{
  "n_layer": 26,
  "d_model": 384,
  "n_head": 6,
  "n_kv_head": 6,
  "head_dim": 64,
  "d_mlp": 1920,
  "vocab_size": 30011,
  "activation": "squared_relu",
  "norm": "rmsnorm",
  "norm_place": "pre",
  "norm_eps": 1e-05,
  "positions": "rope",
  "rope_base": 1020.0,
  "rope_fraction": 0.25,
  "qk_norm": false,
  "attn_scale": 0.125,
  "bias": "none",
  "tie_embeddings": "early",
  "parallel_block": false,
  "extras": ["some layers without positions", "some layers without attention", "local attention windows", "shifted keys", "gated attention", "exclusive self-attention", "value embeddings", "hashed n-gram embeddings", "a smear gate", "capped logits"],
  "init": "uniform",
  "init_std_qkv": 0.0235,
  "init_std_o": 0.0,
  "init_std_up": 0.0235,
  "init_std_down": 0.0,
  "optimizer": "adamw",
  "lr": 0.000837,
  "beta1": 0.95,
  "beta2": 0.99,
  "weight_decay": 0.13,
  "lr_head": 0.0144,
  "grad_clip": 2.0,
  "warmup_steps": 448,
  "schedule": "wsd",
  "decay_fraction": 0.706,
  "decay_shape": "linear",
  "final_lr_fraction": 0.1,
  "batch_tokens": [32768, 65536, 98304],
  "seq_len": 512,
  "doc_mask": true,
  "train_tokens": 517300000,
  "steps": 8602,
  "dataset": "wikipedia_en"
}
Each number is 128 + 32 x the weight over its row's rms, rounded and kept within 0 to 255. Layers, rows and columns count from 0. Numbers have three digits each. The size before them is the row's rms in percent of the matrix's.

# down: layer 23 MLP down (transposed), 1920x384, rms 0.0487, rows 925-993, columns 96-191
# up: layer 23 MLP up, 1920x384, rms 0.0549, rows 926-994, columns 96-191
down925 102:117136172183073113128143127157103056144182112138122094070137147103085127138141143125162097075101110144095083092136164117168160122141097128151111142081094139104176165130131116114134121195147062141138132183091145149153099099142138151093144131151099144143099120191163129168124128122127104121
up926 090:192097169150136056134152135186068162150100123093115110090150145126094087091118152135145098085136134142141114111045118094148096081170086107102079122136165085106140157143115117145161093143140145116181135161154168202139107101094073141079116111131129145193139121114151132098116108114095102138
down926 091:056080161060118119127143170114148112121063201128081144122181112102118142150107121144156129121133166131175080112102089056112161131075104141088103086174158113127166112144109085147147149190104097093066151145151129098117097083072115166136112131102145173110162128145152106147165200092114114142
up927 093:154149090131130190172136139128162125138143099156132114164187165174148172102106100113108138080147105202142151131100131162202100132154170135072077126159100157143102063157142146041122137123144106108157081125146139143162143159174132164126104082109113078234135090150116102115161117131157124118
down927 094:099116086102126169132146115164215166162121152145170184131114089092167134150122166116140116164092151086105068200117155110154099093092071106148112117114113108125156117108121101136101165140109139133158091078131110093139100138126153115083085108147148138136172114100203088104118164125144132155
up928 097:153137080146128130112074118169104125134172140116194098094080137153195154058138103097132139116123130119100138173077158135163146091051051140102108134081121124121102134150102140121169113095112158156072120156175154120182130141227125078131131122057098091183154134152086137094141125124092090138
down928 098:100158131100118117095141123107103168094112128155115191118074130163119126187132147154097154145151137133124096159118131090173092105172080185130119125129092168104145124125107106176095167137138141120130113127126119090118071119162103171146138173148061117129063127161129168138144148063080112126
up929 109:144108150146143136188134135140144070095131121125187155084090127119113181157126136136151154118150119129147110090104173108119127191098146183125069160031064149150111167120153079101120093065161139177145159165168172148110155079058120001119155136074168110139183137164054125154125047112108136142
down929 106:145162171141121169192140137154174127107143084156154097108134170142129153151173092130115125168121152116117128091127127179171108195163121251120092126072106101117131108161122138128076161134079127111108131144177153150102085159086147124136123086091154148112123148115104143100073108055078156086
up930 102:129120111155157189124083161141139098154150140105121156099206178140182129122106118114154109126148059101118162156183137165104130149101194112135142149111081088123124154123159152151138125164057205163093091181122120105118111179132097134110093125140105101156173164114126118138146137132135100129
down930 102:111181086052147133110130152083123113128146143105114129107148146156117154093118193115135100162211149122118164127098134105119143132133126179135113131093161138100154153101085138180114144154144122109133119082121118135137111132161188150156083129154065160162088133099195075161169102126138100111
up931 083:126125091106147100106100111114147148136184103111142126086138152105150125119091131150140163105111141114107101097092138109082150174112174084123171148156158107089117155116143102119132098163140161110172163136169143121119158159156118107121168162118099145123130128151122126106123137072156155124
down931 081:137139118177129108143149180167208093125122161136134093197106158153104108105080111145149149116138091176169094111101185125143120139149124156145118169069097100162144150120124121132120089167121123146096138124166120125126127109099125126124134088136156172104098221141116156134144147054113140083
up932 102:177142158108107127102088083095117110069134051152158119095130084116106068142140092115120157161111130051090172127115122153105193135151113140110085146163098097131145092088125160125168124098099151181096148092157110126129106141122124143115112145067136065091076199147141093151077049186096099148
down932 104:132127141098154081105115175138109103104138134128139102118144103104157072108087095156132146120150097165142129154144166090164135071079076115170150157127161163107109148095091132192138152080204138178108112120102158198121145130138130142103143144172124140194077156179193135152090098107138097167
up933 105:156170111118093159124106171154134141080131090155107155118157145091168096104131163123160082143110131138135140106138133143136189188042188090142121114163096172122160126099154167131141122118172109175095116157208170191154135123125127125145158165093096062121108170151107161163103117085126146173
down933 102:115121154086150128140125140167171129137160120136135165172113120102110122110154111099111145149118165124199066136111134065140121168134132154123153150097146068158127122170096150129140118088115081087091124157123180089127122166073059168116107126103117142151137148140112143127091139097133166103
up934 110:077151166104162127120164139100124109135166142129113132110130056117173107147156129135175162105104053094171132123098105079148105121095096104177118249130116095179095133133134206140145133111140141127138110136160106164114125189076092155156070156104113126149132141146096174095160152116116096090
down934 109:125178030158113140132145185128109105100112123082129146122104108130093116147167158127104184117098141088145127094082104135104064120098079103096101151177084128149192128116148101141114101091174156123155129158130121154169181106089150123124150140115097114115172119113190164142173112092139113157
up935 098:133119034123094164170116089103100140132170089143145157108101116127158183109160082101147150098130175083150116123109127152183142155104092161154140103089103104160154107097108089097101121117165147164117138153091122152183114152126135128160136134133105136167109069116134072137138125155115109143
down935 098:175120067099194139186123158156097147092198134132125141080154114183168065157123136131116133094120189095084110164160106105148121148095164192142145174113091127073153058116147119090123118156108110101130106162157120141133127144123155131100101111126126104160146125142249121153120161207119157138
up936 103:157137135167154141166144108181115053124105121129080126127142056182106128159139070131114113084102108126169170166165166121121162093187182168129139170098156131156125102168112135096148123095132137162125130138117171053087098130121111091139137107087086132130140065078137110172140095134137140125
down936 100:161093119140171137171120106091101143114180150135108108071091093153088155094099187099114143155149165114139109100182102119153097132136163101108147161092165152168117098119112110070138098156144143101163113150112147125131187195101058163072095084111128118118133117117201162144104170123186119108
up937 110:097167128075131133174161079124145158112177144122139125143114131058081127137097125142109125111122118116113163143108116109164154163079054145131122105102080160093153155189123165122162062134170128188116101175136126129128200116106128144071084092118170075064080163196135176125126089115094138125
down937 110:127147097137156103138152071173149075078136112180152108084152122159106082120138175138106201106143122126148203105157189118069088159132119097041080161101090143125092143118114133136135127182118167208114146127190182100126133119127112165044162124101137101090086127131143104063120096147149073142
up938 099:077077124071088124154042126094106195093151113093111223102112158061087044140109138178096093132112088074097109165135130148103164159082131142106144118129097136174130113145147084164149139163127175172130132217101145199147132152036119170113112142151117082070096142086086104105157113115114132145
down938 097:121126155091114126126107164074086147151133167100081096143125101123104171141140105175125114135135154113088141142174109171052125115104152090114097202145139142130143155138129090144105120141135102179109122120132094164153142085068137117113080153150131146130154102137069079100121158140183159154
up939 098:163142118148087092152113047079096126048188089108111139109136157100104161120107148093149134137104126091138105128168134127126139125070135139147162149123077156139190094149136159120165105105085128143066094105131114209172149141126121123157112172088153098154093148124134086118155084128147096165
down939 102:125094119155046146131136125104068127120134126090147105161127135149118134130128169096187123112088141094157087132169153143083084148161112075124138074118089132113149138107164130126124135143130081122156126175083109108106139128136085143097168129132063091145096147142222085139145092166108075151
up940 099:119116144115178085142139148136095144048128143097118121117096127115116076050111109161194077130138151168118120083179143088102156145149117194051047172151160131158157122154162100122139132094092154103183108164115142185158144098159079179144140117132112083103085114104105150135165087124085104203
down940 102:136140123160114166173126154147075090131175151109129150098144144128111165143156153151150126107161112115122133141206024148120112144178136106175141127100158189103128123087077111123069173104104134173118095156106056181145098091109136156132091145131142118106110122147096123121123122154094116142
up941 099:151147166095142135104116121109135141152117126112140117139143078122108150140141078163087111165181128061137103132112103101111110150152150123119133163093063146085100113112119185146100106103096140107162172184138087133138142164146107090104045109159084139192134136148139167184132101148124096151
down941 096:126158132079114123143142169168162115144174109129114142147205085118118134168136088098107185148093099146128077133116099022095148112153131114103086163151142103161139173106123137148138143185095090144127128111157140112089108101102119120073061152132127152112107132127180141129176131169096116183
up942 100:160156131088147133114114135128132083056147073097189122186103097105056215114145064142177101047143099181129133109124099150114119109159079154097176117139099174170103142126098155137152109087146160191156183125171100189166126155107190127088156136142125127139104126112115086175164138141174135078
down942 097:116149132115089150137086137130076151133206102089079111100134114087189179124175149118081160176111116116146147127098109100125096212106178052126163161160172133163132129122172153152143085136064104099113103164154101131078135176102147135150092118098151104167116147188137159089151085108135156177
up943 097:137136095109099155123106170097131116163192137068149116116138116156091148086113100138188147108067166097110162115069163131103140168109106099147101102126087142133116120173091102088149118153115149132096156115119152149128129156177163136218143170095106094121061087130054148105146011122073091175
down943 093:118136107138147152091130202138012166152109133115081168138161168089131139162146154148144157133148082155084118099120112185116129126103092139102174153079133180123096109083134134114120133133126160106170119070074097085160138061104142150127140093155098127074098131143158168137166169182084121129
up944 088:127097087172149108114163094150113177123176176114138149199094116091111095155151169150132175137106091144149113145166096129157116135191140161107157183107103135164083126106137090134132140146104132160118090078187086111140141102093145111066105130136150116119134136165103109177116167170090127130
down944 086:111150143098097136157132145137117126172151147129129120098124135126089136164142121155107120112186100178088112104089141124110097148091097151154140092149113149124133146107136159161183095131127146083113104096092149120144131107116085156104148168143160137125117104135150119143163122136134105158
up945 102:134143126169101156161146128118124109162157146068114098121125116110122132111130147161113089165087128142097177155099099095121137123111068128166136113098158143131119142071124091100127122126132088163163141172159115162145132094096192123142114118154155109199142181144080086126165144106084128154
down945 099:192146103137145115145146155147152135130119146117067097141110118118169085110148209135109138187173198178194101125117136137079087123129143154144156064127141118145124186093167113129115167179117117067119077149115140137114157153079162131101115132145066067182156081088135102148134055090113116116
up946 109:157125121151167138100098113131147126082152166094075130114200155145110157140163127125112131175126117179174120141098104099145133167143120152082134081121102107156183174117133110110146092115112202128204071102143125104177142163094097129133115118111109136109137140106091043116148123147129112115
down946 106:141104144161144182093164118192183155103123184105144145096161127138113118105169106120090104087181091141155166144083161138110139123129086145128108097114122115147114120107182126098117121134110104113122114125135132144122142085115144104088095093140094117139134067164183094054128080099160185200
up947 092:154186148088105086174112106135116143152124114089132094141122133162126093077096104128149157166107180130172119190089155066157102087056108114198155138155120100185160107084123089108129115143099144170120153124241073119117106096207118150171127110122130110103116114038046124133111137166108166133
down947 087:082129149074075126169180135144203091130155152113167146125160132142150139146096155162169156138132156121165136131126121195122132184168132112087124121141166118158119132144113124218082140183115124089121133132058123162109140080130080118082130157136108145120145154219126130172176150109188124118
up948 096:169137081110123173155096119112104096118142125109119113121115142112161168154145134113130138123153085081116117186076168110138135123024129219137120133154121102114149115125138081130142128045136115105103136134182057168084131130148165075139134151129109124128055135152118125119180132129113132171
down948 097:103149109148080176093116095120126057098125134133137121111182094126148139158083096143117121115078053128116153184133155130111185167086081145165150128110130140087110094123146135127067155124119088130163155137137148194050104108129146125160081150104116133084139105140154148160135085145107115118
up949 126:133149145148133149106082144150103073124115132102164143169094182125102128055128141128084137123136132162173153151129113091108106142166094110096071128120117115060152109126168127057136090103128164160153116179120094202182183128197154153225058107080144089132080094112070098120137129171037176125
down949 114:150140099129090129111127161164105101139146115182075076107137161072095102143138091100148195104103134122130105167134113125135115157085173081149109123110144146122121132179119098128157078078112126047106153112106045161140067123126083130130169100151133060083109097054071133125150121167112092154
up950 104:139149129178118182148142101162101095147121121093166120095129120115145121136150124118092144195161139133168139142122170131150119148169195103159121104095137163113100091125135103107133083105123148151127126139183110158152082137135135132094050124131152122181144175196106166170147139158120143170
down950 102:163106111079124078153091109207092134133114060163110111181142170108114102109106085079084123118101087118128108178168170138139123120090150143112087166168139108130131092112124116174148124148114120162047111091143143160109136147128130139094124119118165121129217119075140121139155071199128069106
up951 102:100106109113148147184113112128115168083134111112207105197135126106086206147160103089103159104123135083185175111113133131129175107129144152149129070175131129128102138100173156173133092135149152146159132146149043129146169092141126113107155122196120153185115087132063174186127119155060124170
down951 103:112146100114097132166176117141136112109145118124134190135120175126100115157112145150091177132137148168154108136103119141133071121161111143150187123167174070187102111102059138110094179132135101131107180035123102146219126098132116091138132195137116120147150098207107081105170108068117078153
up952 087:187131140114083130201099107145150165149157154163130086134094122082112079078152185087183127136183147101106139104147121068117136155124155141176066122126105178133121122176109123114093127097125088156125100172090106112145133116119135171094101063134109106171122117127134179167219118107117162174
down952 090:117164082140155151140146181119143140123127076097119141166163160080092134131132111208133132135138106152087114140134189146058134127169120130057200132114125187092144131147138109138121106106155111140091119153153078145127113151139127128138158107115129179099156168088174149151119120095105127086
up953 082:114122075189151114102156135145157105108094175145085100085121106144114088203120091077221114171092112110188166118109145122111071132141112160122111130111154106123107068164172143118114045120136118133097143137147095125059139104125085102137116159135105128131053170128065137114135169142117171100
down953 090:143163162094121157156070150139139163167100070140121133175158146214190165106067147133104147101147111123146126154119098131098185134135162144101128187144139156082149150163092088168158129152173145177083160115100122123152162150136133102154134107094117114123115119083120162141115121120155143107
up954 104:166131102151155053186088140087087115144106143056067094155090086136147120084127112162137090125147142132112154089146114098117158097096133167111120122169124111141133148160131144137106117075131209214118130087133122140112157135153138141137097168115137132102192118076115031089152090131095111144
down954 110:088158119088061135117185148136164141142143186118132132134136172135131116143125084103145186071201116133157136095101117107110092128145134096172164155149172114123129133101127141148104143190176052081092103172172144137126118112133063092082073087105142150163105165146141212146146131137150124148
up955 098:121090132183139184182106099184145100121194182096180113123182136142173107093157094053173107119130133163110146169162116124191161127160107163083187171068108152128161117111138147166226171151145129124117119175121108099158175105155120132162177120093116098145116092132126109097081118106118096088
down955 096:104135186131139106133117168118255177168134136161136135067083093068083142116108158093134132171084193118148079158159111150134109100130170169168126056135123155160127140129123109145122125159161075056083101122088138162090098109184111094098162167128139164171119123131155151107186115094154116184
up956 099:142100170093139167194110126195150145084136142126100111151095132170168120119145114112133122173124155135123114174129135102209072128136103166088095148098084127176189171127078128127206080170185193144087114186167105131156108148110136115103156127136121104132138134139129138102063072117089137127
down956 097:108086080107107066163135135165215140103116187099163160123099113093051123096128174076157120105089116134129137143163117138157126081178200119130151116090155162159114060144184083143105106116148153154158060108093114077108093153151136097146141164127109182100126128131125155153118173066103169119
up957 109:079169152140087189085110151113187136129145096095115122129127102109145104113147154158134103126149119130137118143099101094200123139104079089078076167105094174129143175114074122140093171119142123116111183147104113142129110117134122132075167158150158125138121104169104075131032109138127125076
down957 108:141142133090107114129160154130161119115155071135102073134158184189122112137112149095171090093204177132133163155143108102145120120157128118105129173164097177152134068173151135152210074112159157118201140120104149095122129063170115115164125159115105163161158129104172085139161080161154133120
up958 102:169195059193143125144123080153118156123231065126158073114144150107139143127165129095209170145089130111138110117102138128096091134098097126148078124127125149161143144162156180169177127167144159113139108114135172111120157100132153077185125068142161097076154106170147129145114106162095127175
down958 105:113086107130107106204064150143207120101127146133097136126102136163158134125145100133097136177118079132134119137151146080158119134151144159121196117170143168089138152120117163130106105119185174115079138140132133131105126143081069047138091107127126088133054114123165133106096148104150124120
up959 097:095197113153174147143136133102106096181087157122124094158151166083098125065172106119107150120146082121134159114163198133111131183173165138136179080134153130130088144150122162158123132092124159104106124126139130162183118172104147149128108177158168082177178149147064107076087117116088114181
down959 098:121096109171145099108146143158116068137124149137104113136126183125159114133101092129083080170106098098139132146142153148140086122135148164133119134071154143158132121157143151085074085066149092164125117188150151159162153105176122086113145069110134108110129056109140121111137139157096176079
up960 103:058172137124156155124111156187095112127097126115113065099148164119084126084103045081134088127157123130100115133074186096119166182107123167094135076051173097173132135115176142088136120112131193197101164207178123098102104145169147090202121062082152089151073169119108161108113088115092087144
down960 097:104165117097117154097045124143066112134088130092143160137094125124125226156098135124124092114144158146093121137113174155152124159105092163149134142132195104098128177173119079109177157091147141138150132169158140096114101110104127087132143110111147155184151113156132210158098103104126151120
up961 075:162143084168093147114116121111186133069163155091149183153134125119116086125096116130179138145105069093137095113106146094146112104091151181122114084149127090138157100180203138088157085181165131130094119153148096173111104128181157114195154112170078130183135160168105160166123113101108163125
down961 077:164150147090154130134118085133184137133147096177098046135180156155134174138145166116085115111111121127094163128165155161096157154126143105141147171130112124132161174144109154137132104115101178170130123143098109130159166169158144117065151145153156117129123163088088121070095074126235160099
up962 092:127109056172141129099170116121098073082115135125094160162132143215174125150062123178144108198144128104109140113149146130079115117086164100096031150094125115144146179090122149129142073084059198130099159053227137146170130129124154110121162129118099151141136184095118140136118194114106145107
down962 093:178116143129158170168141106115189125100187098102151083137138140126141143126126118060126120102090092168147171134133193131146104105132111197126121107139142105075110107183119136124189129140149125082094152177117104137103183129116131119100167092147120101133142116122169142157192089139147136169
up963 100:123131124183154171098184090147169090145085129128158093123115090121118102121095115138134134091131090153168134098069092128144180093158131142140097187063143083163106232108126156096136179122135118158098129154112092155140142127145123157080110088145142108170132098134103148124148135163106168185
down963 098:185069155116116130159114101129170102126134110128102136145106135100148219130098120136108090147198122153145113174154118085182137141138160141151101133124133117149105167154109157151123147158116173123080145160131119127151120113121129086164113129095116106127145139111154144202196095101117114095
up964 113:164113092157090127151130052138143163066135119080178119131167162118129131066162155104125144113071120094127151176074197090091127133085088154043122125136079119105099132181148139105153084091115088090176108190103124140101172127129186160124105064175121096148136095142117098205140019117085115183
down964 111:151125116150161155133129131139067159143122172116138116141130171082180128138192115142109124106096086141140199093122134121130085115098124158093132151115122107098102061134126162141128147159115114107114092120095106085166174140145177214134129138159119085178159069159160139115172110141148094157
up965 100:115151014144157139137170152102123203124174172100185149187159121120115106171114129127129079167139117077133166159051116154171156154134119148153119164077154066136093130132197204164119111126107134121127135160188151114096099124116165124096164152157100135155183120139161114154145177147097117155
down965 102:179160091147124075128151150135157171083133182105118158132117131122133140115190113169136151146151122087099131135101130151129149112142135178086131165073108099160140091125100101110128096141110089228148140116113117132099072063109142163081145173207138119110131115113141140103124092071089151164
up966 030:122153112104122144131166077117119101110176105096139121114118144097118154122129132144151095119120127081166143115115146100133153119127111130090118166109127140137138124158176124072127077086121151151132155110118156161129153169196143071136154087147100115129116136119060087122117111087073182136
down966 025:147152171065114156117156123150191124083083123127180080110166124146178114122132117107142148128107190168088169098169154092134184084174102119111142119148140135143105127184148148084111109117098142148108103084135170141126128140125145094143152114088124130121146169088125118079141162078096130143
up967 085:151159123142124106094160124122079115175103130179131090145093149163147140064189097090152108160131105091157143133128168136124148154172102137124172164128147135145117037169161134088167105142117145131108164113154164117100111114093132058183168126131096098147170178241155185149097124134084168174
down967 090:120106120147154163094148087147099167123124135112178154126161115121109082143096145143145152098097107122125113148182073128115096132106130129066144113128133157143115128143152117144120172144186069119157106163115098145139136127151131099087118116096125136145098124122105139121091111142105107112
up968 109:121169100133150142093102143087106111109111114122141158106150147138125130087100149110175165120154079075098129083109075124117118184122104156108123103103124164171212152130130107096152129165099163201129071192141130138124171135176108153123080149080129113166120086088117131190136156112081120102
down968 108:130125139098152107087077104137159129092089116197093133102130119081092151069154124079126146102142129149140086115108127112073082101109100089092099106110162134077132182150098053085202163105097075133134108183164163105102137051178126094126095134153126166137109119148151124137254140140115118109
up969 102:121176093155170179091144124154127097083172120057138128091079099136173099101130092137179073220151126168151113142079182140138139078126063139113106127115123164106133189140212097090161104095118148132138138110144174143162096192188154120134149082137121092177121107142114137184118132148106155170
down969 097:149103116050101134154092168080134129140090130083103111083114132121123189134166090166097136144145126114106192131185133117118104168155164173131102112123089133141117138127136136176082120123161153145131131101139136162122116122128130115103183144156208093125098116153150123105136176126178119110
up970 084:058136120113167111121085156126057161116131130092131137146097128147172146077117094098121136117123132173095181089118126158122157155091168141123138172174159123125123132193133226090150150099133184145131119178107154126147095145112145115148155107126150139132163177168080114070119045197123108184
down970 089:126143139077114133117130150109088105161132121092111166121137138130191106190094170108178082144130144110081208163141103148097142116117167152100162163051138186154127165113163148167111131113117144140103127093157114110072176132175091114058180120119183183131178145109131171111076155101159147148
up971 116:165140041133139163112154095165142179096159051108150151137145158151112105165083096098136099116143107143143159086129101097135158164135148156169123061170084168146108181106105166123147125138126167151123180184136144124151151149138200113133072121020126124135081145146122065128158120142159121100
down971 110:096176145129143131109140169099123136168115152104142150131134084161061137146096145197136113111109094049168135134083142202109095155108099179143085077140158143214133116098118142130175121133114089147124076181129139107121112154181116145118159144159129147138140130097143130108159042128164113100
up972 103:165194113128114172144105096118136144132157134153107124159216088146108133169135162058093157127133178110154158077112126099161167108138156089132208178191129108137136112121172134094148120137118163151112144099173127143183124166168150097146115100086164166162185122146136113149098136150119123144
down972 104:130129101119172091070147177149085094132121150132109048139118113120136154103117171096129150135146127121101096142150147123120162117147170125105140112211075145148110148138138093125116123122173078136117203134101127190120125145133129090172172112084114122128146146093112105087106113099102126100
up973 095:095119096149119161159162166148094178139115104134131129129124139103074093131108175112205142137118114097156115150119128123072114138155176146058145168102134086125181167139150207137100158147105113150078101202159106121202099191137094071116139082170082159110068154144111098153155108166129160152
down973 095:148166149128126151103137194155114101154141148123152118096124098116108128091155119109150166121103087158157134149121118122098143144130113124137130101087147182109106078142176122159157148142119116136096090134124116102118093124101072139094148109133099113093150133147141103070218191182089158124
up974 092:178114117101180177128047088121078163163103091144105111125093128140123159077135139145147192123155116115097176111166119117181149146094079169141128097148116126091109125096111090078145102127140125126181109146149132175102136075114105136168160102161098052156139112079150132181120128174090142098
down974 095:110101137095139075173158132149053137094124163165117117069157141152104121148178143152052099098082138140154124101141132195136060132117162149178119079129110163128153139115161128157129135177146106120130098140109130091112150134156164144084126102153162167088111142157168121140169129128098140168
up975 080:114144125148101136108155079113130164117121186103122102084083148140127104151096134124168101084197109100076135149116100144122140110145140127189142111131123098148129106153090155119114118124112101143156124080130152113148123148178121173099118084103127166101165102134087177147203146105158122187
down975 084:151191135176166101133144173117148118088179113160110125148154125104146112112121073172201188149093134084170091158064163095112144084112116127130106164063150116154133094144130152095160155111068145128090128082147121132131117132153165156136149132117092108109184102164036131175126133092152146088
up976 097:170044112086124084116051093124124101124159120109099060130123184130174153113102128160153154117081073192149129130084128095142178116158174148178134151135177094165126098177106165115119066173138125144124089089110090117123139138150117170130137135107091157084121181148096145170142150120172107128
down976 095:106187111116146203125155186119153153078116121077138131107129105114124119106089126125081138045158032120165100118160202076108162124089077116127166163140087168127122144109100169109114149148152101130101177156162122136178101131091171132171101143123129174137150128162117126096099104093170091145
up977 095:189144163106078112135108118188094173074154042118189166118128142109081079130114131101092160082078102094161115089146107146163096145132140150134137126122102113123181169138115074058163089142184161171164180160159142161136127125140114158137166088176079142088133083199101145135150071113104129085
down977 098:161183139153085145110166155106153137100094145128088075106164135164158120155087165056151155177152083135052201098114153096110078157154114150171116190112175071084079137087151114076120118194162136098186105122132104105126094090117128147103136078127107072110132078099242125151152131124107151137
up978 090:091156156139140119110083130077094150129140119088109138130138142176112189088090082142157162088133121082149142139103129159072112077162148077143102086183175133115056100077108089089141128128132143128091137162090102138145072119135135171156077057136155181097189129088097170166095147106054150169
down978 092:136174139142140127133108099136181082119114138081172119136142207105146087132105108127114166143152137145147085111117149123196069070154077134137054178123143046133148125115120102147132066204106105098060132124182139165133134132068140156116222120146162176109046123154123153121078174119067156142
up979 103:119162110176143096159150173143122103098128091093141160147163121129116163133115157120157086083125159137128143135123189156122162110069076117150127120111170127128148156175165150175086064128105087146063075085102144175149088144184094118073096137075136063102191232110127148140131167092138100144
down979 104:126110112111079151210172208105074158133157138117097165141112134120173108143132072139162100093156154134175139098120118188135078172138121147155166127172170099140179153114168124141140160117138125144123126190124135135139068119143113140132123115137109122200143170120189114135185109086097119116
up980 085:103121133132146081107137164064134162181114097124142065141175135125147121172121091128086134112162122141163146117081150120089184123180117145124119157169105084091148101153151097087136099080168147133084092166121127115177102157117059130088126109166158128125178069137063168082163105100147174114
down980 088:088150129149213094131133113139164102124150192114083164104150162142136165133145122182159146073105138124113069083166072132121104152158100157167137123149143129103142154121139142201083167217133106162131151133112142102118155071117151161108164124093111045068155091118140162170108144028086147116
up981 099:132171117187123076138093099083121140110160097145111101152156174147133081136086180086088149175149109135151110158056067104091076088095075121075112151150129159083147129121101132128200137171104148171110114099134163139109147156078122121160144089121123143217181119132097129090144077133182169083
down981 100:097181147188138115107168171132101160164098174164116134106147171124158111117140163172148148118124171036119165093151123100100165134129087163092147065115153125075151127109087113136144171125174162120163120139126113107129121149129084129120196151137075116091121069118169151154154125140121155112
up982 103:114156210117099116095083097126107161135080170093144107159163172111175159125084103117096146094078130132152169178113160116113150161163118110120072123174212091153127091119111156185119123179138097100194151219120123153131188072151120000086081148135091081080109120149095159094102025107102086136
down982 104:147114104054119135146132147112107060075113154123117134105174133094113120181080088162126093122069082116123147179122098114128128115089162141135185117119167088150185122137130156148093135132123115110107137104159143166185118143085079161140078114148148125105086175185120090160113162141085055111
up983 106:139152099163153119105147124102117122117161159138151154163162112133135145142181065106142101090089094127154151111107145111148125112151128097072114193159035058109129127166185142138118110129111130182140084151106074127115139113143104072115142092098106139161121141156127128124095102126118102115
down983 105:135162093144114115119120133139056133132126101107141151149177150152167142099164126139121137088110097096166106062144179127107153158127152060100135119161141060060129124097126141069110113113168154113133128124108153113121076074133114162141095109058124165127134177113159104141132188161138099173
up984 114:126149145097159153123113124116115108078161156126158105139104187073111213118174069114127073116116063094199104133158148109137115088110137139123182138159086085087155168106128109083126074136123067155193093150167101103156163031173162073091073137106160115184124132113123096151120112114151097120
down984 111:087112147183156116094111116083115147089153126071129124160110105173079166078142117101092061110077110081182119149142137159131138097091106247178155108114076116149178144058116135100094121091091139128138143149188086073124134093142128104123106140134119167116143153104174179083121136116169151129
up985 091:076115137123092166106173099160132104114171125115179162135093143124114167059113138150137108138120146141085194145083146091122184087093164098129155092178160160094139171172134190187234146126110123096118118129096175180158119151198137093149154111013064108198108104097156159147145112122133136177
down985 092:095120142160148122172152103127131198099119180135152079160127189134105099155136173179118131109158146120093124150170084152137129197154174126145096089139119171146103114113158111099119125097119170135133138083130125098126101112191158117154172135209114130132150156127186159074134162116109163074
up986 093:124122110110094114139139152133095098138170140134084077167113118124135172161171121141111151108119110159174176173145132146117149128168120122142134124115152131089100121121165180163108110126117121188156069125172164156129193130105112135139057076109117118181115047154127145117102155160120115117
down986 096:141119121130120133166162118072113130152078162130110133117151102121110148170178156171128092141135160135122120185170082167194159095108105168131130113141102144138197066141168152149125159100089119126104114115127128110067164111102218135102129040109086138104161116128126065148131223200096174125
up987 098:103121054076182136089109143129167195103081109127115125120228110165116146153083115104168142148143076183149113119110147133091127141081110061155100164214106108086164213098122183128102129150105156113134117146128155095197105105121115109171104111108097160101145144128122099122149035124109190121
down987 098:113187082105153123138149164181143110105094110136146153142142164154144111064132106183122153087098134123093058126067070100160103118151141091065118099113161080118083123143108082102126103150110135097096126177140130136157168137124105143124169132058139125159127124131123106097163144138128113110
up988 108:128105188100134144157127077080117131112145112127111203127102110131192148134079153170136085172121175122107125094113094144107221140108157172153098170100106102105132162112174143180132161115142136108082165142114131104093110144128120126112159149118170114116110068165122104173154147162106095103
down988 107:219170142063175161152129110117128133111160132145152153120099196164134131180098130145092144067196121066142130095103123108112134184178165089135150128137118066126138125146168164113151099163141101113091179096130117117114177089090062140131096163120101141120119125156138153108136110134145145058
up989 114:149156157152149076204139175116114157094127126122172175113142086145163199139156108052152127115063142144055114072144169150130133087137111155125165159067141134156161099139162145136168129145165127191108153135164123071142073110133147097155116099150119065111133132125111113150194119100142097157
down989 109:130151171182143107141107140141115089094115146129122141142168163156120123137090093064134130132106129087150103100113173128172151128102134089114109167132150131108107128139174115092150156192081111136108118093136104115150104113104077104077154082137099111199126037181136035164165082065129166115
up990 100:152113072155110118180151106100120071145101097129161106092123145157098119162178135155113088109112162123117122082134162149189077113123094155179102142165097098168187221150126077096144101181107090232150069203184144163145107147134148147131109125156102113173142149117127174138116044145167171187
down990 101:128132132090129157145159075107092104139099137167078212131186149106153072144095085132126135163115158160152131124159150121150105191121126117159107194114153153143064132164116088129074104115126053116084081156090066160148101111113180123112116110156145106139141122139104140097136138175119152144
up991 112:151143135123086151138047148160130157098134055060097207095167135100127137096178123121120113081121133132126184144115161092135124148120093155138104125156124122146142169172145130143169170129081152083128135159122141202143133146167124174144173075110092157180101063098141094135078049142137096161
down991 112:146141116107077126064140105092129071114136105158105126120147111084109120117187082092075079187163133182086221134139132104116083132120114149157086140125061130149137092159186174158072142126180075157133160139166157156146123174144071085144127127101147147190166123080119094153165106094152093184
up992 097:133200153113202184186102130130132179128117131131146109116125137142130154116100055138136137057141155167163141098165112123240132159098134117076102169094130128077085198172184142141161115068080165167126167116204124098225113157149142146083119107064139155150145133076052160083122123113109130138
down992 097:128155111104105130082117103140130165145140188148080109074133177129139175086196099094164081100110174102155109107110088139138083141202139115175106117129143151175150096097138163089226151137154164126139135154142063128114117124125156128127146116096126139104155116169121135110093145065166148106
up993 099:098124090154170097126071126118119095120162145122208143193154166136083130076118171136120115153129156148120135166128125167159113142150149144042104164079147117084119100121118132191191144059085197123127123138109105121147083121156091094123124160119154091142166087158123105156113154162181132160
down993 099:122136156151125147130101187109077125114172129165118059086131124088155137113185189135109111109193163113187095182136097124088069134134116143123167161122088071110180098171185111067076161125161150077138086102087162130130104126125155120138104163153146097183131136111167096083080175214137138111
up994 108:141111116163144188156082127073151149177123147137188163123122099111178106108149124138192147137094137123160070157123202144154138082131100174115140131113184145195126108156157118074175113100127134114134147170105119175144092168154133110159156130061087098168124165122105158097176155129087184150